Weights of a small GPT-style language model, trained from scratch on English Wikipedia.
Size: 11 layers, width 256, 2 heads of 128, MLP 1024 squared leaky ReLU, vocabulary 512, 9.06M parameters.
Architecture: an embedding shortcut, learned residual scales.
Training: 193M tokens, 6675 steps.
Each number is 500 + 40 x the weight over its row's rms, rounded and kept within 0 to 999. Layers, rows and columns count from 0. Numbers have three digits each. The size before them is the row's rms in percent of the matrix's.

# up: layer 7 MLP up, 1024x256, rms 0.329, rows 223-322, columns 192-255
# down: layer 7 MLP down (transposed), 1024x256, rms 0.159, rows 223-322, columns 192-255
up223 104:470480472519545561547500531407499520574511522521502551512518517550532485525471518591460506593508526553560551387477429528508544536523525488532474390538544457496530491421535516582506464478508470
down223 103:453544490487565494482475516555521531520491522531536457544516522545459535552468508649466511496436535518465532518569502477536472488505516453552469502523476513463455531571465540486476503404491546
up224 104:480515568522566402543483509468493432504517524452568565535479509545504546446533423520523532446495494500496455513495534488420492441475534529535479477491555532518530440553467448447572464450494425
down224 103:380478578494549494486437484447518415549531446495523512506480505464494520390503479479494572527443455504500464579527498565494527536507482514500546425473495518484475481515458459415516507487479466
up225 104:588552584502485461500561498527485475407528529513490520470505490464510463521505388499548480509498466534568445452450507475417556468519543479480529446481446469472478557505545527464507420466508487
down225 098:518479503535544467546529550488475536483547488505551465541475535452554567531539523500517559490583479430539420496459469513486539524562538522411515522507504466467499518484500491506521529482544542
up226 099:486513500503472472468597493497565483453501520500529463552465483622492477489496447548506471483529526435498549511452527473473460526539487445480550499543487560514458502554489463474490423510484433
down226 100:489529470527519533500522448465477450580461535499478469495475461524503513504514451519476541473508452553515513501504493485493502476477515530550493576546576511483602477472468541486473428484495523
up227 098:441514496458499499472504489412444510489454472475488617461477491496455531462536503475512557505516527510441456489509446523427456494507565527557486488481454478474485524517482450530585497455466459
down227 101:526483583407485463467458482587523429492493476521508523445505503501482616493508528553508539558493530532483546482515571521401567540544405528454522535515470555493491477495535476436530503496503496
up228 096:520523570425534447479545480501484443522480502458571499491501580533448519545476491489480495499511469460393498439583474519496470516577489483521513436500465485499496536531464478513481534526550544
down228 097:548476447552481461447510455511595517478456527478562498457505461521471475532462514467469454497519534482512518460500524502545598549471527432524475521542461524518559499474507524488503475491562502
up229 101:470504517532520498536558493540471463468421456541520471442454513564507462492516550505506491469489432525534497535502501464529447571492420491452544478444456475503504510526524568527518563476468579
down229 101:456529465404514504471496517460434445489500490570515461506534438520484413500505562492451513496526534452441453542544494477535501505485490457500518586515440557514447553509525470454479499485437513
up230 104:512509489476505517530506503469543531511560463523455503476512487531479478489559460508487512521474584465480450443574531473499551494525454554565487528509522496423470482508505571519553498523486541
down230 105:502501445405526553533414435449536570523508533583480547526439486451458372530525555504496576516482497529533454524474540500559547423481545451494465488480479491518515523500530543510573563466446511
up231 093:502482512460425482542519580492533576502453443499512490505508487460443521504519462486523471490522465481512444536441455480495510480444534517534420492574458486517489525492569429483530472442514513
down231 100:548508450511526556497597497512492480533446481468500517543464501516569472479454531426511512530488524500489415540480465539525467544515500534475531489483522517495445497534425477456575566544502492
up232 099:543576586432518468462493543506531521525486593421571491516432458429552515428557483522526507460471462483490505521491473511550514484481490533515493577439516481564527447401481530522508464563511492
down232 091:393510550505440553570422472455490461532536493577550470501501559540481472556433520503500503475512470500487535466443423501483522454467486586499533529540495479554521496494526527514488548465527519
up233 103:459485480519524524460551465546509518469546492558453489506620431512456493557503519572494476436516521507520539503542495435496496433473489457545478498536484516458538487528445458555495528550595475
down233 106:468444532513565541478497540476502474451482482532451541532511475472388487479457516496441547486505503455529482546518490514482476494464572477528477519534500478390465443472499491497590567493476471
up234 100:471482543502436541551518554475474516418496471518476489480507488461500533512519511560515511497491565525597506553478508536455512502485490404434543553483470537495522498496477446497444510500442525
down234 100:518522549551492558473486521487478580494456507478496486542482563540475528453473572493522424468491539446553515525546454410485543470471511432459479499459471509503522540448504464565512459487439520
up235 098:516438501546521563497556427487482422466544508510465496501537489534508545528538486488527470526549455500595492529443446512503486530434529516522437566515433480464436431551557465526493439470505467
down235 104:405550488464426536512552454541528428500532555539524515466476516506520533533483455477571415482529501552450572533437515451553529442458510493477559482512496515500471446483481484512492536488471470
up236 091:497462533491549482463476489533554489594570451578478437525470417415456435558540551552596486480498484469483443575568438431487507459448526500450528380427520544414483455479473466486476491531570537
down236 097:508501523525491418481508442546457485463535458523468474499481472495536545568448431463562492478522523441385579562544460410521509492493501454471482415465491504521495547498524487504500494499568508
up237 099:459448500535521557458490527477502432491503496581537448460497537428420560482468518494519496489490484535521457498403496546452512551464523454506508435507435454481487511538492538512552576524499441
down237 102:478507439529462515554574520590511487513432486494460487471514520486547487540490525457426501488504485478489539565505444463444493546504532527483461467490463487439436564500451470546469508472577478
up238 096:456501562513471434456492444458468519470504461455470536545488485465463488541500469523508532468487526556562510516537491537538420469525527450410475458531527506473492431481460485528517534548490421
down238 093:534533520529487539492525511569495455483450520493488530500494526463561513489471511490511476591500501543450514461434445555522479473508476434540489536510544509447524561465481485535612417543503604
up239 102:548478461515479473463480491516540467480490448474510535498413506501507513505562433547441457409549441432401498464498521505534459535457609537465476508421548559488550491477523524458451493495514480
down239 103:431494492523499497500480503477487460519504494479499498481476507541580459469510429444541527520502472541557448511523529573468464580519452469461539587432506563564537516483526494459485453533490465
up240 092:506458494480465519552483491560511482545563426484503550431551439533469511476493467492518534489550491481501482539517468458519451550349448600488500558470425420436521481485450480524501414502559421
down240 095:477445517519398565493484488478501417529532447488500482437478508479535484518540547534482493497537550453537480505519531548475622502549513482470568498490553435513510502456518465541423500554524483
up241 098:519439536476491532503472487482483491489508517518501517488547504472478530490529536481463516470510465521503520472463537378524542547482422492549469509545551582587504526451547500529459440511514465
down241 097:478512484560608497522527499450535448528495523504599443442516437422572517450526512547514517509520502480462533633480443432559494465452508501433490520559510478537504551525558452515464610503553523
up242 108:512528525422539517487499496514443524526497472558406539524543518461494504521500522468523488505483517475513504527515555482512484459571446442559495455563544472460471492519528516511521510409542471
down242 104:532522532486560514522509536518497529472490517542479380486586456521479389474493540507467480539504535516546530525478460460532434511462471526474557561527514556503419493466541501546527558514539512
up243 104:528568504500615481545532498477455506514520537562505563471483527547443502528526574521482483463556524460493466463505487468518537435448480507537501529501452538442526447537529564464502551462486555
down243 102:495584426420466464504468509464489565509512485582500500566508521426458552526470467547436460555424498488485502455486491521472511505531525491500449522496393525405529467432514523497490463512481531
up244 099:447504478504469481512521499498472562463481537563537439501493534480475550491474410502468537520514485516475515538539471531471497462523521512532514432503466538523517579666568461445518502467561442
down244 097:503498523525508474488529581498473560531503501499475512434442523498537556491457447473474468541451563518484516438473408569490581444488412479502502471522513509550476530476503477510511518407516503
up245 103:481511422482496463467482499419506546554478508531511541476474441482487489548434467536472509563569510601468440544455483558517466449523498513554468522534483523511507438566542572429492475397529523
down245 105:461466422553493529500514526468517493610521535476456488514467491462509448536560512471536561504488393513556474462492476494543459523524538528509441522510542518482494553453546513496470518552545526
up246 103:493509480488433459414506527472568509497522517557489482542508506501539537501497488476576478512423548467502547517489468502532473494566504467433487511518531493536499465456493416401488505448514455
down246 101:545438469557547409460496505454491536518513526521505469487540445413508531485487495503485467468479554497475560539545501501459533519519445492424570555448523488492549510525552488466524557520562508
up247 101:462487519508454531492517583479514497513518431467474551493426476534440540472543484502480473485573465532482466461629419508479515473588478404477426473516537566599481549421561463474471490543521529
down247 096:516580532454589512545505573516420492502508517589506553516495510545498478481481450474547524542476498513544478506442511494491514482567497452547474436574531504501440516564555539570604589561518536
up248 097:394514526468536475415518508460456489563582507558481444533513488479488500523418424463386443494487517462555519532564522548508536547542475477506518522476533540481465482447514517467457478494463510
down248 101:513527564490442497440474464556562459499530455499552507501496434429514491446423502494485472452464526542476493480511516515425511531481511517446469484531358556452505476483482539425552475510487540
up249 096:448490465388531506516495530535485459545521494490511569503475538529442444488515502427559552532524533505477491500434509496486467496559601490481444527557539492543554577493559478529520485493451409
down249 093:522476496402487442453470525471533453452438520497504457510511464475471550454469515411436523545512458518494465513528503535483496583511417436509492483490472546488481582455487479588534482510510430
up250 098:563439444477503530497549513443500541496505562471456595500521521427506465563480510447495494475419545515503453503583454478534461519448537516468565557511529499515468475450515489533501409515529447
down250 102:444562506490528486515508504467557580601550544523482563536485527488519502543543554516508517444498502493514522495482502486497483498522517575532482561525518509511569458548516520491493476398523507
up251 101:481512517515435547505503450525415524443601515528492561443506452475509521516464470491443532480511491495463543448466480450491397529554504514459455572494461508444507596472461508485476448570492459
down251 103:489470504560435483540448502420546467501583516472453493525424550476515534456457555470486540530572515459517501523513517471486432521585546519494475541502509443566525469548506514450448519553559482
up252 089:499554500507403505527490519490530492435505500510501535505559426486468427513433536503495470499492600425548485520474467511472468522506496483486420517488510486423484557473553437509471472366478492
down252 094:473528492517536467519525573453540446462551498497513543491449596434495499530507551540532480526488484435461539474527477501498495487509520492538487467425484476558524511527531426448527484476512503
up253 101:435518541535523485508550453530518518484525449500492548417501475517523455461420523585527478476495553460473445558503525479494520466470519505498546499525499453500506490473514460482546510461483473
down253 100:537518473476446571451456486513545505521471520500508447516560509461545512504482475485512440528517512487413466517369528513497484477476464472467504496496556539564493444541547570538595485447602541
up254 102:403483550565504562514603499569576462516497482498550451529517516578521493423459521581517532503639479470551437442513538517525403491509497474431490530606532527459497485494408513520450473483521510
down254 103:466502440447464441481480504487492540449476488555488462489577525537474485542521490463479475561517498464500576461524423537492522484528471567452521547496454548491414542490460481452536499504465473
up255 101:448507497449484553586550501533532461496485564534490438501449464489533492535487462415512532429458510528496487531483484520517515491582506511557506528532462561461586549554506533490519370517492513
down255 103:497498491407468387498376478486516499455526461501468509471557459532487513487539570496496493527559524537505484488492447561497543522535515498511533558524559506482478544498506522544467413500531528
up256 104:413547466450544459490524444509523464457515439501497504498523452439518444466487520472481484543529513528506475515501484488481444556529481455494463564521476468467506535548529416535486450474556528
down256 101:444501571489563570474538540440479504533421478504497514533598496498513514492538512551597537501514423491500516475439499512488438516484488518501477531476463480515455500549380548552553505578534542
up257 106:535500542518565444558475525515533472569494512474484521506548528482431470486450494478476541484515504526537468473519551547501471494534430547489464546585524484462591555505458530507479438462486467
down257 105:427475517505470550550472556513419482460507520477477580494520533452573485537525454544499516556520477461507520428524440419510430480529450478559472505480443533560481473523520486515514366549533453
up258 097:382470530491472501554575435487467508531497485452512461559491501499477523524488489491485561501524536403481499497485487526548471400525476529497551402455571492452536562497531451466531501529393566
down258 094:537523508558472473532483567492494531531573537420511498428474526542483469489524576439519534551495507587510477484503412557451522449453521474578531532483468552516503519505458516550483467470473541
up259 100:500515431447441545496484556490523559504511449520526471447540575550473604513508453521471571494505480479505438562530528473435454478502458585531514454546480521464473534499554495484513437547483520
down259 101:475483487511578553507546536565531526559526463536466510523409441483494534527474453539482497498548504549539533542485512523442532533402451505485504519497517433464447467476494489435510510507525430
up260 100:556463534494528399529506530582471468492507506483490421495506441422458515499534449547470413450539463518504492484507441496482491583498550484466498525504498530502494456563566613482585500418525476
down260 103:475460424429396490484517464495514473539393517527546564560513511486517459512556565411443521448496551520518511539480512475471456477466457548494532515522478510534442516526470458541481556543550518
up261 102:422470436446415465489481521563486493595525536452468543543467485479512509567445526574534517387414532500422474458578442487532371492567420568457555538481499548482522531533494581569520484464509505
down261 104:483496504493382478446495471525599462565532524466509495583510528509497498464471467451591532416484460527503504508536533486497501511523464440478517497533448481479519481488543483516474494475468432
up262 104:484536536492421505518533532464525571443441466565477432581533469562448515503538554513418491498525461494475522548553457519528485509588493443474487529461591533442532457498525457487443495429543437
down262 101:452483449419539518453513576453536505398529470496531522517483529479494512464526599465481458557503459439520518528495577518447508517489510490557592516498506498517420550532474506519479483537546457
up263 094:500476520551458464510540441521474448474499521537531517514502492496527526489463524494543505510475456455435468476521433547456479449449579516479545551602588498474564511423544482446424483551477494
down263 099:544477500575485470461503478439512511489530497550559472493542470556543537539550473532532459490511508536515438470436485481511541561430519556423537523487480492484512550524562483522422497385472560
up264 101:610509489475505541496447517528485510582544544530546532504521507473587462513425519442540559488480492543481545558496518505458487493521646453437541528435554497533521443507485595503536559600483509
down264 101:494540514476459552464561463506524463509478534487458462475527480434559554576434482498472532435483482488519520513543506520456510529458494482488503599424460555480457458536586490535554516524517540
up265 101:482508569554461455492555471493490544572524532531504468458447428446489456487528486507490530467503590495466474468411468509432550509505543546541475517519507507523510592542483582499502477498516562
down265 097:517599495566528499424528473472530476438520498466489471531522482519507486500607551509490484481565491551504508524510553506498492479438562538457449477497486442488529519440506546469527493502489526
up266 109:437463492552499557511471520412517458554480537474495465538529463452510514506502455458523511496479531489457501567450493543434422537507503507579504561544490477480492522528463463490536472580494489
down266 105:448534483543531578522460558545468478461588552468448429498512589481512503417496509485567502515491503524541520484515566469549507529530484437515516457474542478532494466445497463548509572559518465
up267 096:498496599467514455485473422537518513488452566490453501547510606492416479470465503557492461503517546468433444491579386519518512493504552472510478466512547497478486549506529533487515524431536456
down267 093:514477523395497404500505444520489452479431555446537534603483511476520481448492507524526452505573484533439482490504555493450496508537597493473515477427482523516489553528463476556425557446477504
up268 101:457630503407424486501580443463443542525545548473582503518498460564476512465478553503466531424497527480540594523498494520518590455507503442498399452540514526498522488519426541522524487474552528
down268 102:509546497557463505488497547509524437521563566514543522460461475482507507589447539478458415515470461507490493450459481521503476545483484495539434456479569558476411458484488500471559490545505462
up269 103:429546507457481495498442483549456523481457533488457421502501465514502548433550550426437463511480420509467520462586506481559408475510518463468513610496435501448528471525461434513471512487502518
down269 103:531467524442510514444492528564481498533503518514473494572522495536513476579450572494449508488542513496487534522571389478521519518501485393510476481457513542518534509520519468477509468494450551
up270 095:548536433519465475519525451498462612514520494461483465534541490516599486477484473533503485456504491486489484531525545454533479496556493553455496489531554507517525507543487519497469462442447493
down270 095:450471534486514415563531533494532454500519500581509582452512545399504490525499514536464535546522497540536558476464564494454530489433511507501600526557494477575574486491562464480548531482470565
up271 103:428546447520572529538538582539430482510520507516472538463561509501460506491478512498542601438490506504466495558452485485538480569509525503553533527559514573492492535518462402436520541453494477
down271 102:453427540413485489525474507555466486551527426506490549498533512492389433510543467425511485521582529494469542576429488495504453470548517522448445493544513554494498476497539447479501463555471465
up272 105:542442507471489452486463506573527483478471482473553488486486508477461492478520534491501557453540508517483589511517517470466494524591458562581435525474485457483395492506429481557520417504521500
down272 103:505458537451521483484495499557491520501465480497486468490451515472489557523480500496584522475538485504529543512539475487589516525532432508455501487509509519507522475447511538526507447507431468
up273 100:525543521494526515414537475526492525519542454516434512495430496522462465431571485449522438555445498520537508512510455485519486529521498541443487550491477493477478480479485469476517485402482528
down273 096:502498490504491451392473513464571448487527466517432521442507385524441516525514487532513528502509518492453532492482467491531506558480508459533523462532479491605474449509521544457557507503499453
up274 101:526485573465432491427535419478557462510474514463490466471509517528480468439474492456437537477503497521532512527444502580475444491459478496418449521527532468494498426564548556571507482437523558
down274 101:409523500550508465481436445498483584471528473527457505476500500577531479522497463418505462577441576481445542516524515559459517536524518503449458473529490535509473527488482427446470475482582486
up275 101:571447490501472518512514476453556437506467534471544538518506464406504498451476565527544478477450555521483473504522556504499424505482447500526464536520534529549493469437463459502512545537467587
down275 101:514493483529500412487500494469495450568586458526568541526499490552449488417481467520538524443414511546507497447489550480525475496497480478459467489486474516596491480457557514498417491489532521
up276 098:536520480485495475488506458540515544485458468470483509459486465506473428472532457468449392496546541557449476489556456440490503448532536475533468488477543548501473526458467518472522450415524449
down276 100:507488547512526507521539436448435543476505542485562528513493535515493488504526504572579595471479559501462560512481438486520510471429511526533611430475511495458499477527484466510450528518388446
up277 108:469487467531399532483424531472515540446470495550426546463462522504533536463498484530509444489564462570544412477470483528490560502506426515527531431519491485483536491493482533482560467465560526
down277 102:509510482468499558484553496521488540552520537429461460574475485465483560390595499556428496522478472449504574439502507493465485541598546488485432489401469502468565467484522482531539478408454506
up278 097:452396424551533469482602478493449421529460494541515508486508448498494594486529610522571484498527507489481470529488491470562500496485449447503478515509499491515432493480561616520535471542453471
down278 099:493566496547503488500463554573475522452473503555579519552451506496553523495522459527578493513472507522553548580446500466559513487484487471421501470506507494492517535429421546530515566487441498
up279 104:475519543477547522558509544582451511453573560495505493505463486480534511430564467444457433457539487526442492578533582460502421457559486474567508465454496442527478470514526504503448614413498501
down279 100:508470571499500482488606438462422548495566519475551443493445535471524470432421521517527479518486576520519491519502469481438547503554466468502520522486467424529491474534494508484536550377538542
up280 102:521602536487520538541528488582451520487481432517596412447568422433510448482508522434519546436469517513488480501508505459498494504459454511494509510453480553528502555523552478452492504505491568
down280 096:500570545390545463541401514499522479504491470531491544511504519497513476546499473543521528501412488502540467526512576517529488475424533522481516523475474546468523549515487486455529448476520482
up281 107:485514540487497531561504518518509506457518531434571505535504452424560578464488553496540513543466520494470486494560524545493593467431552480465558516498551491448488480541484552556400475459497502
down281 106:514495485516502443500513602511542516528498543492555553502481486531546491516551486494595485440541479496521505505538421426508507525453457528467471430415538531558487463570493492451448516524502532
up282 100:452509536508471498544483499394462510483443454471512496527478518593532475408545468447560553559511448475489525467484400476457489532548499560463495423448517471447511544543534449528506601544526474
down282 099:472542487485559457457479510437470464495534461500545435567534455449516452452574451554510543525401525481505467509507571519536452476484452535476491489446518512438516508453441468528497506462437484
up283 102:522551550525510488516513537526436479517482486565491473485457448496453512580483504545471474479493517545514515469479592489553434497511498498430478487588511431507566509535447482498500506505520439
down283 101:493547488441524534508528436498538511520546492551468439488522480509534422491504519520530528546481441450519482434421497506497474463432458510532490523555553489513506410580494543406477503510552514
up284 095:539511526497559451517527498471453517499491472471553479448496482570439469472492448471475482430473496505464510530482468562523433537575453496553486439591491513450538430480530527451481578543569557
down284 093:499466438422484543512574551551496527481518453534459548454559538520501481510521552494461456500494459492567561534484585587452484528497478511480490539577537528516485531517474460496530602552501510
up285 103:554492459457432507538539424469559472530485559520495524454615392535526520573494515537537527544470483522488483512535435446460491456511503501511475510527514491454515522539523555519539476622504550
down285 098:471527430532540451494479512520428526487509425528496422510565502504477523387530594510503547530526549563505469520461447502506504582494508538478532477534468449537503436580478524531448521533476557
up286 102:541535556483555531449520520531513529458612474498472493514544472503506490492567499521445492506516495485466524475516515502530470503445521476577521496479503521530526492522514533452486421468508438
down286 102:480498579485534523466563471459480522537534403447537441505503506559503532557617484550533511467460544548428468516475536436482476460455485491549502491466520478536595473539506529503488465465480479
up287 101:517509538531491508513489520484528538503505504519525471478544536526473487500509571528464537460510473477479525423614466472486527541565485461460519492535439482556550506450511485591511522499487474
down287 098:526429564485461472486499500556495454520511464480443480522520473471518495543499448574491446464489497450433530565561487576488456471537467451472510430491465565512566576487512517485523534493542511
up288 100:469503469585546508535463485514453496523516501485429449516480484531482522555522426498525546530531475520472518502462451546470480497500454544534444461503455504461490485477470524445437608505515483
down288 102:529542533523536503517551454471472427466521484563516487455509455502519538483465523496546494466542510601488507485410452471478487503547492566512570418500497506531521473496458427468479565469514463
up289 093:452570496569486506445487529464536478529537502488464467450513475513543587514484512534447526526457544462479493520481499510516507501484434481498470523546506513460459491423514557492478451521514549
down289 098:563506460530440469477497552551460493469537448444532433483489500503519513550507472494506462497454503562458496515499469529492559535455491503539531483450505483472491496528483490553514514449466435
up290 099:529610546489485509488442504486482447438575564526487538470550462584500564426473544573482570453513499549451545448553518536489523518487508497480473463423479517532455490557504618475589500428515537
down290 100:498488498540500429490506551508500551459528565504475525531496549527536489505420497549477498494488564497525497434505470496469501501547547450602539474521479512504542457585418563449568475494514467
up291 098:511528539454428440490473519503464500550494460557497552520476441441569492523465483499537432503577503509423559402514517421495472520535422466477496454455484522452523470537547460466490403540439507
down291 100:494429521516539464528509497505537454524466442494530532509547508496498453472488582521519508492447422520533480504439531583562501462503538531484465531571525569472559542543613432520522448542504533
up292 103:510479440499533517454556549506573529477462483527476501504447439480488433471499543512491549502493492451491420413503506515390466458471482472515496479440514546460586532493523502496528542516477547
down292 100:554522496515453477434483514529415475506448501554425543485443526490543552541478540445458506577499573500538497506492454486467466478525476523521445488433506517523501480511516438494521490541534555
up293 094:552543505487532439472527548544491472624515474539495527483520524494466497418589487491465513451498485487548489540455524470516445523497452533519509551476476521556536509521485493515480481480501484
down293 101:449578573523503466500589518460477408486532578447544547511516481430549422505478479501475508489535570526473511470584458468501390507502491474490514571468490436589517538468440456480499477541493547
up294 098:418506508486442431468559468535492509554427469465570530546510473484480532477468495464422471499525468507517526489495455437478456549486490434506515513521584477513501522466535591480474507539589440
down294 101:467500523561521558473471518495438441491514522515535502525554529475531516545550461449481566451385490526504473555472465462664467488527531495533452500542469531573488514417421439469514556462466478
up295 108:498464535495550537485499504460550493504429557534499520495534512511490439530460484508574586435484476546558473533484503517511501531554525526452427463557471508510501468561524413464491550528522550
down295 101:460434515460527528463461488486464450479583431493467484494407543447532504454529513488488489505457470515525432514542566519514521571412478511522523493444474444386578500565453463497499470569476508
up296 094:525478537475553483500543592495505459458484538541477492497491585458541606502509483522470418476562507443432495496536503513461520564596460525486468512470522570520518486499495487513555499455477476
down296 093:556420527521525441526486489496521450543529505470539511557464511442576494534497549506540430485473565514512505537511436522446520504548491522465508511429531567495514425573541424476443483540563511
up297 106:508540498451452514495491500487484495465490521592464477535456625530589509491488502531503525469508551495491554467508492489534500516421599522462484520584521439456474553517542518538497500511524390
down297 101:480558458462533584488503529447554457579441468521510478536486576504521452556469508461499592568487516510506543461451478478523562485500481476517569486539490497507488508523453450490454513480496496
up298 099:493539482449477464486518502422523507465417578455464464553461537510482537532478511537450513484485577542519448539491509473543543561457462491424505516471478565516550469464527582420463579515472498
down298 098:515440530513504613504483455497505439512505463454525551490474503428529477509527496516504516549438482503489532499548527477446439450496470539515496503456516535458543561586523549465474572535539483
up299 104:510473470524518544467487656517482462471487519509499520435534488545525521468542469499453442480469506442531484540494614467500517487436483491459498491469507502546483499468527491549463528557465520
down299 099:474507539448553554477501494546452543471495500483494464490488406608474464522505475471487505557496471468609469404496572482529500510509468488574487493489482484486528483530489495534589525477482499
up300 101:513573471524493531483492490525501478528502445532561533492542530485513550496494405593492470479367523438517495468505513505441508447461550513469498413544538529478506539539580482447503551471522529
down300 096:526469559452582467484523474515484473446429557463573539518559504535425478506559488514517504524515520529529605478510500473453542517544497469482445491454498467510517530611531482537453578512514431
up301 103:572515520497430608430473464481503570541506528503515485496525490504513416485543488392526541524543518479538489546540505586543474564504498537496457523470581500492498567528480597537476465527420552
down301 098:539513437531490580483493476487519530477482536459535453501519485507522559437469578526474471519497547454556530457532519491503517531467558591473464482457521454524515540543486532473481562446513488
up302 095:506505487500550551515512486507504584472517518561479467493527503505411461474544390475518507535446438491439521509456537534545425506466540504522510573510515463539446546521473452474471506481455563
down302 097:566535505518506439506508424562494482540512508481564525514488476484429458462509499484539454501499486555560443528478503500532510514502454515483531458554499521507497478472572470514509449459548500
up303 098:501453553530493581536557462503421541487457532441496501569470419496477490542479488546562503464418509442485506516475480526521456510479555514583499478563603549439533467560517516468461502529546502
down303 100:573540432437530457543486540590541497587551528486468546473477563455504444525539553560495513537427518500486522502441476488460540508498533469504509520486511515457502492530492535543488546524464533
up304 097:478501518588539511508426553485579505552586566487484529488459499463543472532519517403443460559496534533487495550482534513446405484497466433508510468499519480504533530530462519524535541493510506
down304 099:491458530381458432468480546488512494475537548519431569496507463482507524500461558466463479475593564393460457547596517505466503543528511507540613495507509526428501424480495462501516508486503443
up305 102:472564539519493476449492541513518501536518440474443531535479497524519562524560547502421458565472482443491497600406456529499530552544469491479478494506489501412555559403554499571455502488480427
down305 103:414490515507457458558446502459475538512506527508437497447550417497505443544438473434480495502486392454524488472454487500464440502421424536588501486525459553514446416506543521519519429440514513
up306 101:490490437514454506516480524563544489435526541539501473479548473493509493397515535542526534506514461502491485540519499474513474538488510463458471472507463515467509458504515563484469525527503443
down306 103:467512421511472499525477371529475560529457461559522423455411456502439453463522537513518447491514543459563552513463452449477470543446463405420478494452482499552438538491572475504500495492443455
up307 103:491541540465473478493448474516463512435568498522544517541497538528405498521457591503489505554493537574523561502511539531511450503553459501471557536536463545473541349502493559480527509464477530
down307 095:522472527506432595537522489477406459477525522393496535512475547429509463552509500547562452499531575453486538511507529509483507519530497541530458506425536511494535566504564472484499513555521533
up308 093:498520553490517548467521620515514475570497477441540528541474480507503550505529480463578489535465554485441531460503514498519530496520497476483525512504494490562421540530499440492452515473399527
down308 096:504469574441451549506540495465543575522455528505479510485453460460549479503497432484466521424518504529572489497504492522527471445453491487556562556445550486444473522508483528543473599505507473
up309 100:475559524412529489384532500518479492487529491446536469523461505554492476541495490477566536470512485494478549467547459587527478478521459533434536484461482502429543563491515495498472487492511478
down309 101:520502570498460481406408478513539506506536489583451487542535500476563509492520475539532457484506514542487473463487495422446493461534537477463481497503544519477505403492512499449465428519475524
up310 102:577511473582536491562536519435426500527423398513538508574512488474567494518531486554462463559507373569474532474568508524487516439471450511486517467495470551497506548509529581508500534513540499
down310 099:454513473532502500487514556467524456525496515484538422537468492466424469513462538528516466555508510547518538556507390468534498487486481557433507519506441496517482488540455580520525455515527426
up311 103:415526548453499551492478476505512533510532512547467477484501470521430484518531454517538543463567494590474406469499500474461513481558465508470508453436485522502546479476532485586497464473434445
down311 103:435472505463463553482503483469475432466538509515522496511540469494552461491462449497487480502538491483488487505501506531456523531461509499475474501554494514466458459522467469464458457495512480
up312 097:511527522451516461525559470465448474524442506444483458507540504542483509480503489486489433500472499438513481576575435522503442512505542470498516413556563479411538631490533532555526515477470466
down312 100:493494466540608462497547497469482526445508500450538485518519509481505467554499606417457460519516509425497511496469544500562565466511560544496470494440448469548416469453532469489438492482473532
up313 103:616500536538541487556497484414511474570489473528478536498443503536493487454503501502519518516399529587518519526501472544435509505516482508462453493513540494561460562547440549449490510474585505
down313 105:494486412502482548384476566524486546529526516507427585472486564478594524491511489476470455541499474471561509418490498547499514491497549561495483453516538516447519509503521510487522465520509474
up314 101:537509491481496568512540474510453500498495503572442515537498458590474471506427518562445569463480527495466470398466523533521470535467582518535507496542492473535493432471507496517498508556472512
down314 099:496409541617562513498490499539482448484421470503500541501492507517501511597556487474536524478470544486557535517490478473597441450456509553540468438450552431493498466547453433521434543533509469
up315 105:432531547439499535506528480429430483502472515478453530516465550491548557498480527560473488582515562504441512512485535544468545531371446562469564563518546535444529503540552479443424494555567508
down315 105:494469495482559530561464447521532581483496600568578514514525468521509521482461446525471475480511572506517575520519531476541467472456443450507551502521517513534470514508506470484445564547493488
up316 104:495450486395519425559533491520580571479423455513576481547522539508473499434497559407440580474512479551497419541519448474498516525522521505517574462472450503474516491470532544465485532422570508
down316 097:449548486399545476494533471547538525510579440476500489529509507489475496479557473501539471516452515429418472418512526540584536534501484511526547474454581545501564534442487521490443396495505429
up317 105:487541486420522448507542528464510532524530458516481483512536537493480515521446503473526539524527442474509437488509526401523492531446542535451533478423492471530534613509468524442485459417554513
down317 102:521487546499542470487554479471470516469425540490438543520494490505476447510503516504457492503487506451477411541541536476502484459547485502539544516508531525429492530497563445493465492437537543
up318 101:507538535486422441425514473467532499468523581444466513433535436557443466461471566500567539471498466498459504403500430482431418518520557532551446503509487428450568451438504512447490490485560482
down318 098:515481484525474432431536481575494482523529534498460497537454482412512474462544515569544527521479507543442540500560494468435463523592427475557493544496464516539518460456539526449480495549505583
up319 104:551586572516539489488455521530515489435576545549502538540428476496507496528505499549502461523537545455510531500431490498524454436595455516486535413519559493459480528468539657513472540507504451
down319 104:471547440454540586507516502535443460462550482557482550486462482487508509464510495511490426509511516555496479512467549469591481459419448486455521549495471571517440423529548528438582488477478515
up320 097:479508486567466501470494455455523382555544487549474496376428502517509426484494451496545485594535466473518509493533502513543487514463522493516482487467444452457515517481507440421556455530458495
down320 101:475475498549571527537457428516515445541525449491518505536517463502501560536513486495521561506500510494526461580429473565448558527529526533467510485465542581597475482502451510599519501485466466
up321 096:561498487493504536553514477578514495514552446506494590479457466499464492512576522441523505531450468502490490498445534538523519507481545482529501479487519453538528556513506428517516455518487564
down321 105:539487518527482459484580551480442411559474495486409535519488485378503551517474511446550503519508527488522444517503474494550525497487505515439532448467470521520470501529517539486473544504522535
up322 100:445499511450475471482539496500474541495502515508486476485556499466482556482474474468477490574432464498511462608531563460566427482556514534426547524587455462480524472564584544566493559560454587
down322 100:491499462493513509459510465548487461467525464443524543439488465528468500476463506507485501520447517541516530498498410485449478493496478516508573465549453546488496425544490520433429487466492497